{"n_layer": 25, "d_model": 64, "n_head": 3, "n_kv_head": 3, "head_dim": 32, "d_mlp": 128, "vocab_size": 512, "activation": "tanh_gelu", "norm": "layernorm", "norm_place": "pre", "norm_eps": 1e-05, "positions": "learned", "qk_norm": false, "attn_scale": 0.177, "bias": "all", "tie_embeddings": true, "parallel_block": true, "init": "normal", "init_std_qkv": 0.0625, "init_std_o": 0.00883, "init_std_up": 0.0625, "init_std_down": 0.00883, "optimizer": "soap_variant", "lr": 0.00585, "beta1": 0.95, "beta2": 0.98, "weight_decay": 0.053, "lr_head": 0.00717, "grad_clip": 0.5, "warmup_steps": 200, "schedule": "wsd", "decay_fraction": 0.743, "decay_shape": "linear", "final_lr_fraction": 0.05, "batch_tokens": 32768, "seq_len": 512, "doc_mask": true, "train_tokens": 120100000, "steps": 3666, "dataset": "wikipedia_en"}
Each number is 500 + 50 x the weight over its row's rms, rounded and kept within 0 to 999. Layers, rows and columns count from 0. Numbers have three digits each. The size before them is the row's rms in percent of the matrix's.

# down: layer 9 MLP down (transposed), 128x64, rms 0.192, rows 66-112, columns 0-63
# up: layer 9 MLP up, 128x64, rms 0.22, rows 67-112, columns 0-63
down66 097:512407570495535403553538509524596513522513523510493418423467543438507520421486460436492496553477618456460506441439474439526618530460454477459482632547500471503511502594532482499514517546484486
up67 094:464533422573551435609544460527463437530454531567481611459549499575456534499453524485601474478565497506565518531411491537476570551535513495500510516489537479561442548454418509405424562502536485
down67 084:513461493459533486357535531485495538425559472391541463491511492526465440472547481507472481465594517535497514502406405555421492507557485550420435435554559471584509520472576538552544538457426498
up68 098:491530398425454471506512533455565474476476619539491534456567518537431439557429518554475516441477576471464538391538540558422503491500494467507496585466489506475384556502494536489548547552595451
down68 120:452557580569460448402470503483519606558533463487474543480418571534562488477452478443466525412455490550492507405482454418488457555546499461535413556541495432495445465544543525403439521457517483
up69 106:624523535505435545551476486460455402459443521503432442558471568433472549594499443480508459508486504584497467511430472375404526455499494555514433438501454565497556508495570453516484545441495513
down69 100:521556478526452432437455526456418568383509435428578547431513467402582549597497508493465479553482466458567453502492454432490458489467558490541529576487458555540467517517565458559433460463497536
up70 097:503509556404515436543503482464503494556537496462514481477512533510464372483440542490444446514483511489504615490520503511524615539568445523539528458611463452405505427467391540416507541567533516
down70 109:437501499508465545586515502493466459488557491528577412505508513408554541519496541518493509512482438460582567437423418513408515519535488556532504416559422382556523466507489503487515499617436423
up71 087:492450434510540514439453585439494484500472540499575473579483527489524560517470460540477517601434561420497460485468466503564486458462570518566490525613543430422577542552374497476480512469472414
down71 095:492491472572401482524575531565518512509392554455473538506466589474554457533529500471530481504412504478572497462508416441480408478506482499424484401469482456601525563473457591477514597541455523
up72 114:528494563371453535483502455656497556438552479468512522494456499448424513464515469521560482501509535481522477473540516540540485530538519548541358587533454602469445525500528494581589490456489483
down72 109:559529559528510453506504432517493547523543511393493473503500573419437489561480454485556360593542465521474465533426503538431545554496513557463376445540455487587520458507541571431535502487518514
up73 098:518475420428476451504512460471554548500521537563530610509438566473484519435530570536496550511396542596389591485495444508424560517496518435584478493480498437549487523542535529560475525506403474
down73 095:549430476485543460451486555513582514462482419510536428528483428576566486451494520445430501548483485477433499500570457577526419351473529495540524517559523452566559564495575505499562490420444454
up74 102:462499475436419561471564485494571465488455464437540557445616567474474490533500495468617511492486590519372513467520422473566506529460513502452460465540545502393549435558481463493441478462559494
down74 123:439483519421435543564451426473569557545413484511537569483446477415566513535554594421482465528471607510536484595485453494501441408479457578447436433516489469506499548468497536438470472513510485
up75 113:537535531497478496490515514464529578561431529506598525521429525462562453477472493443616550438543506601556487461431431518572554516482404574450462514435490516540577548581549506534463540561550457
down75 088:396408550477599475461439520532458488522507523406451486553471453438530525429518570584500465441519402426522498425498525489528475462553515516472483492476497483432535463421535523465531384436457425
up76 098:511456494629533551451479434494396418555468549495536472395501518447472485584519449470533484433463489523626493445499522453509479484523491499402471498443429606485543555513507464419489525534459484
down76 115:516440398475497571551557505492517388556550470497525527506502390505531577481484539418513475483533610474494453400468491482626528544494533544547472512542529451425542550481439449524451460541557465
up77 100:541515426453457506478468530469558441486482418497567446457534399522475445392528505426514500595493570467525501577542568533524585472494493498500533507497477520409484473496560392577555583497530584
down77 103:441550550444496447476480567550505425469535537432537484568517428444560489476451451542504496440397556548473476422587541547508453447437533532471479438555528582437474445516489552533438517590583545
up78 086:460471526470626548416562517479504521446516523509481525529445434351454602447453511493476566420506533496466474498445480508460550475432514450448454461453457473467445447570564518473536603512470543
down78 090:527544502492453474501509467432476503505442551476514463501477502584509430492456572553551420562476501551551526385577491507488421534595448512500412461594411529533464494389487541467579464574542506
up79 094:472468511425585476487487509467541451444531423490481502518425450476440507589464628518466489484509520481525536489438386459519513594467525445510552481421644547462465500437545455493509572444468486
down79 094:466452472492514634432424519440530401481571619481534538458492484460509522473527438481547554505453474493513549467471572528491479496580492545434529458495541412416565470448564489433579429521476499
up80 112:575528517380496455492535472547565461513554482429461460478504456559443514524555605530533450465531475531546649535509535576554418563586517446501465483571528466565538485499414490482516542466476479
down80 112:482473568541536603484412523488488432541455540512439436523542491495513467492607495490578488513411435508531454450567531533492468526501454582424454555500466579442434494482483475427413433584475573
up81 110:491458404467437495451537484424552561528391484466480573439432496581473518491571476462440529460505482417520497484507524505444430645528436467437405518504457403481441438496485502499531520509519474
down81 103:511402553524535497558534484447432382401482486531574395401496504462478433572454371515488400486520569487529542484551558473488532491476540515471548479510510426522513514495484508541507583461520540
up82 099:503385506519492497561527462530497511550569466519475438514451491405592428505437437478607505492586525514435507549423493524500605560483494593537513575564515506399425514475494488453471460450516496
down82 101:397545520494502567504452555488482563538495467543480563480575507480471425472498551490465491370585454491569579461474569593466466536520551509465451536425605530545556460505517516452479456609523510
up83 093:568519470535519451411521565408471488544396528484522476520427551508466482537438473546553549379448424537490445429491455453470413492484480542467473570456433521486552545470432466506385550530515487
down83 091:529507461467515517468400483517507466446567464511388569563566483493491439505558621526470460579483576419412507454450524489497520403498566464443523555490487480504408448431537461545513501434532457
up84 100:542564498501545550558523564526496434488478496489532508443577512437474501459384498571433585407478565487515541460545575519438505565570512426572557590482424483481389542526541514530498512476559519
down84 106:459442446471536512545473566456502451489465519527479396511500404532434488527456480484393470500472512527491387433551532483431472524637479476470478546559521583489455446533481470539548613428459488
up85 110:486487463450419504448485523459482462554513468448496575461479427504427505470455547460414484414541461494488511586503446443478487494528592475576484527463531387429492471428465372465547501433409530
down85 122:559446379425489503558507471501507489400487524528528420508521550472528570467495536504486526546479581456390573489540520486525432524489568490519441520585530470515432533446482454578529647454525501
up86 106:515447514511440414503487461484540524541393464474506469542436469462425415467545567478533559468425514416495588587536442528487520421592490512477473461481564584443616557512540487457451496527495488
down86 102:523523580526545460538482394500589547521447538435443530496510471432426436451510472517607495432454440496373501512499454445531519553542556519488503477498570600483581492530467553547402467497521513
up87 100:459503423532465540552498496442502500500517575429552441482454510439448445432430450451529530403522468473579475569516402442537475504416520497520433405563434443527469517496432531614490547541470496
down87 107:567478516411451527542484581428515471469445558495550446520443575509610461495546452612422519517386506457470496534478590456432470447548533564508551561537444484462477491450542478498421468498523503
up88 101:431459494493470412484455466522458580525502518479448554571561517519501494590518538438534527492492530479498475465467482452472516509410519504561510585506473483350402489576461411410610499458507452
down88 113:523559457534534580520572513512530454470384414534527515530473519506484508467496493411368458484546486460553554424513480475521540534452554467435495528454462424562571584478498545632478467500535555
up89 098:408469502482444550377563572477510510532443438521557483478396551501520561505437461472520489469509463360467479472510340499458541436475472482445454468517469509516533526524455489539479427560482489
down89 090:529505503537507500503466421470546574535593468475440478573415440538528519575573524568486511536533543602561462480505470582525473494519593564591457512490520348495504539448482510509415540484524521
up90 083:529511447573517488552510452489495434535472492533473518537483558529518529611507500416560436524466444540478497399436452503553445435492390456458500538446507588512422552562472500465436605429426479
down90 092:544397499389544434532495471532601533444461506426442477396501433446521525436440468548517477519437463409498517508455476475513500592464433511574520495570499484485473414446489571499557496476516576
up91 093:505556436442578420481568492389601481438544490520497555511503494464464512488524406461530538480575493521517473413588460511411615530469545480501493451421459460484482487510451412510560512466558455
down91 101:490405560501477510499497418573409510482451511483485489398503405558432531532474634476569441513450479487504564529497539513522546462480464497555565532520494591446494406403497480509531561581488500
up92 096:585519546474557510418560506517389443486467476509556498483471527484495492526532506479551618520502397533576458494553529486468401516531441481546498627394539542495558547483419452504481458518563530
down92 082:459503507458486488462512506531483544534419550548544527627531519539508483470448527409440467601446569471495482515441519609509464527446612601486494549540533411532494519422544461545539555493424486
up93 100:517533487523491364514467502499449446544522535589515461434495531596433508514483519453503572533608457568479595493502490468534601469573486422433507514472556439495529446522442511516425577501513574
down93 084:489513521473494494610457439538508558504572622449460512522462615505564551526524508466470528613560476535533523619531522532432472468483560540451546447457501479489518468395549495448521493425449537
up94 098:610472487504445461488651538495452535485528479417539481498512535434484479370458552484479525460473512448502582472423389469451465505524474494497496444513408474497406514488551532453552431444487493
down94 094:507563460572507530476503398517515479498636493502504563402489473480573465429549422585472489461512541495575503452421459596455519444473609509425468502521486524462419502447534482439484484447504474
up95 106:473421559477500529572510522473445452473435467497523455475491551382452473568543505467525557411451560544522481492564533412575476483415479527409423456483445498471542559457444421520565591533517472
down95 106:435580507472513460499578553535430431476488554460519469508559432548562504454540539484394522475501495453465459529447434438474403553479475475461547568486602543458564489609501552544553424565485514
up96 070:558496495540474429482500470626548486484433522458416464505480496514503497460534502456496516544509484519500615509509511498540475530489492459499387505476593480459408520548542431501639660499500526
down96 074:465512554495509479421499501449508503458557422392506478475553371494445578523445512497458503498456510491445574484486558495428557509530467490429564450415456592538464428454484532518553385575518474
up97 095:520600470543412492482487486502508531429479567478527559498509467605418460594532496496611508439479478570523553513417438518490489412536494526477419629595506467551482479496523471461503500461445530
down97 102:432453467475512494523491545449549670540405510448499524434449475494469493578454534546494512508506497549469405469463522453476479447492425533551541532597409505462540540561491486542442476387532467
up98 085:599417568535447464512487514565531417528449558498485513553408505387530490427547541524528582544549605539576542442459564510548505518490474521396524506520466544500501549461482531530443416490484546
down98 084:496520437580571471590476460400463580553503455371561553552528530565629474516470430518477484480527443495581523539489522456488488447522523459585490465450520498499517483525402515513559502502440554
up99 097:539441459530518503467538475476523429476486502520522522358498534487521450491462491439471593531469475601484569479512456581481568409469421477470397452590496501553477603500452511492535554485397503
down99 105:619506520480445536544490487489477532494564529476426501607488420493555498462515490443512497431548560517470467468416555457524526511467460517661506550479433558462566564569498382516510531493480450
up100 104:549507472543424478393494539487428505494454481496502467559494448475531525527541502462427582432436499401587438497646490499536486515452521500522507526520524561519407546516579471599593498484454536
down100 107:487568420540581480546563503480550534538556521482454468435530523496465421456482508576544542540535534605500503475441536492634626501498485481444494489543443432523547437515429534444509467485559588
up101 095:496425456435435525447581490536486396468574439472541425537553588501490518440527545520466577516428582533438581424496492458503540500495499546546550447451492421374553465500453508509531526538503521
down101 116:519476480527545442429497571542502512478523564536330517486499483440464507582547528470500582443549425462564460544505496442548480555405517401443504551463479439529597540485521469541466462484471559
up102 086:520498432423504477537466473432504433506387478427506590513446556549531469488475554502538449515545508459503552523549464613532581509515396526467500499507502441554426622463535551567449557564516522
down102 081:461498531396546488521498544500458546517565583499433537508483355536551474519489499552403580456487572478464518564560472501532522492405486469475655508519469585447524516513503513480510510467414492
up103 091:496425500522453452455552559546426465538332543520474518509413601535497486489475540487496453510492478481476493469467445437423491448575397468446489458502525489573524452530460443479531595569463551
down103 072:466491447505544509468429453479522521513573497558437621500551428487527549438512476568562526564533567453482389497578529525426542486502385509554517480418547516474526439469487576442506453490437568
up104 103:460471573479468546442503536471459506483436502541594455448473492478539549525579483484506541414550590531451513447510562548494558576381452537542510526417503545429505495578445557576563541508591473
down104 098:514519527467528522500593488389465500492446534411446554501487427541381502532488472509528496465510509546463412473507434511486602495582548508424473434549606470562592541577513474576542487516510487
up105 088:557496553468492516522557489499498417487489496423433443506475528643513556517454482543555435499453620443439503461373449493478487493588542503493475517418466437442530451537565499535582456503470469
down105 089:517517520425546514533544658602539566530557473519485486563494550526513480470591556513614505492408515539440525565473529463464522534540570473472539564489452463403531524455480423537471565514492505
up106 112:535446521515552389486442462478463464540489487483441420459486566484459486523501493530532420532530445551482521380457417444388527507514469520580476464445458463426454464490421495401491549522536402
down106 088:485508504395536518512484443514352549483567527446538514534418447447475503529561545433481513441509512533530534541524529533525436464566419474464452516474511603623523472495570521589467551518429511
up107 092:509434501542453529533547461544570452442454460535526561434557526498557456499444531557458470568440495527428578490516493585455500490603478537417453459521419397423540584577523456507465533430491491
down107 087:516530513500586476505614533518577503433529444416522462454551566455500422502527498546460550533516485480410549566432548406492559508562510580589476496512500474433546531413533515522508449386512519
up108 114:518426500534473416467482517445531532555439544578497537583480466583591452491502547511472487424467505486537510570585441493530537420522502460466429540521524400479505618520482555509532515415407436
down108 110:480548509475545550542503444516530469354588506559495482504588426484443479504492517481577488527465562513533511474591567584570578512479501482568493441439540579576552486554550498535486394505454505
up109 123:463457514448463509497545465575503507444415528527569527541494520514468436478459596535497481399548474497395491543524456496482581519494632456507486537530578430543513511614479405577569540502510489
down109 121:476450432546504503449449518502472484599458489559477526476418393518590547435548469545404487497575444515550482441358570496543433454518469536453449517561452497482438508508485478530546495540555564
up110 098:406509454579513511495512528523480515440578441465510516557465506447597518522517565564512571467504365468504451545503505494538497517535478462550422530492453419486532554615493489487496523426623585
down110 089:567508507560491540558498531425433488583492571453457531494543489558447491485469470515524395501589572482436414551546556569559442586538544521476535496439447498476573478544526466359493481475467489
up111 085:472485547551494570552459453488413456527536566435438465558475432528525514439481498515484456452509487503596538474523540556548583536568552571518509498580384505367567454490449503420507490443536504
down111 089:448477478480511493528490490506469538500560497573521441574465397578523438559520495489452446608438400520441505530566491545559443416520449510507437444601479434521501505419576468555506443423508523
up112 101:439433537499505488476437459420511529446427504516552524464447418471410515526493459483539515458425493509525464537493459580505523524563419584397448514450438460573454480515525569475361430513529548
down112 094:486525444493476511513554500539519476499627498488436513527597448524538369475441429532524467468560492473470522486483493424509536427439517452582522560582513499416555445578500475504549561505388446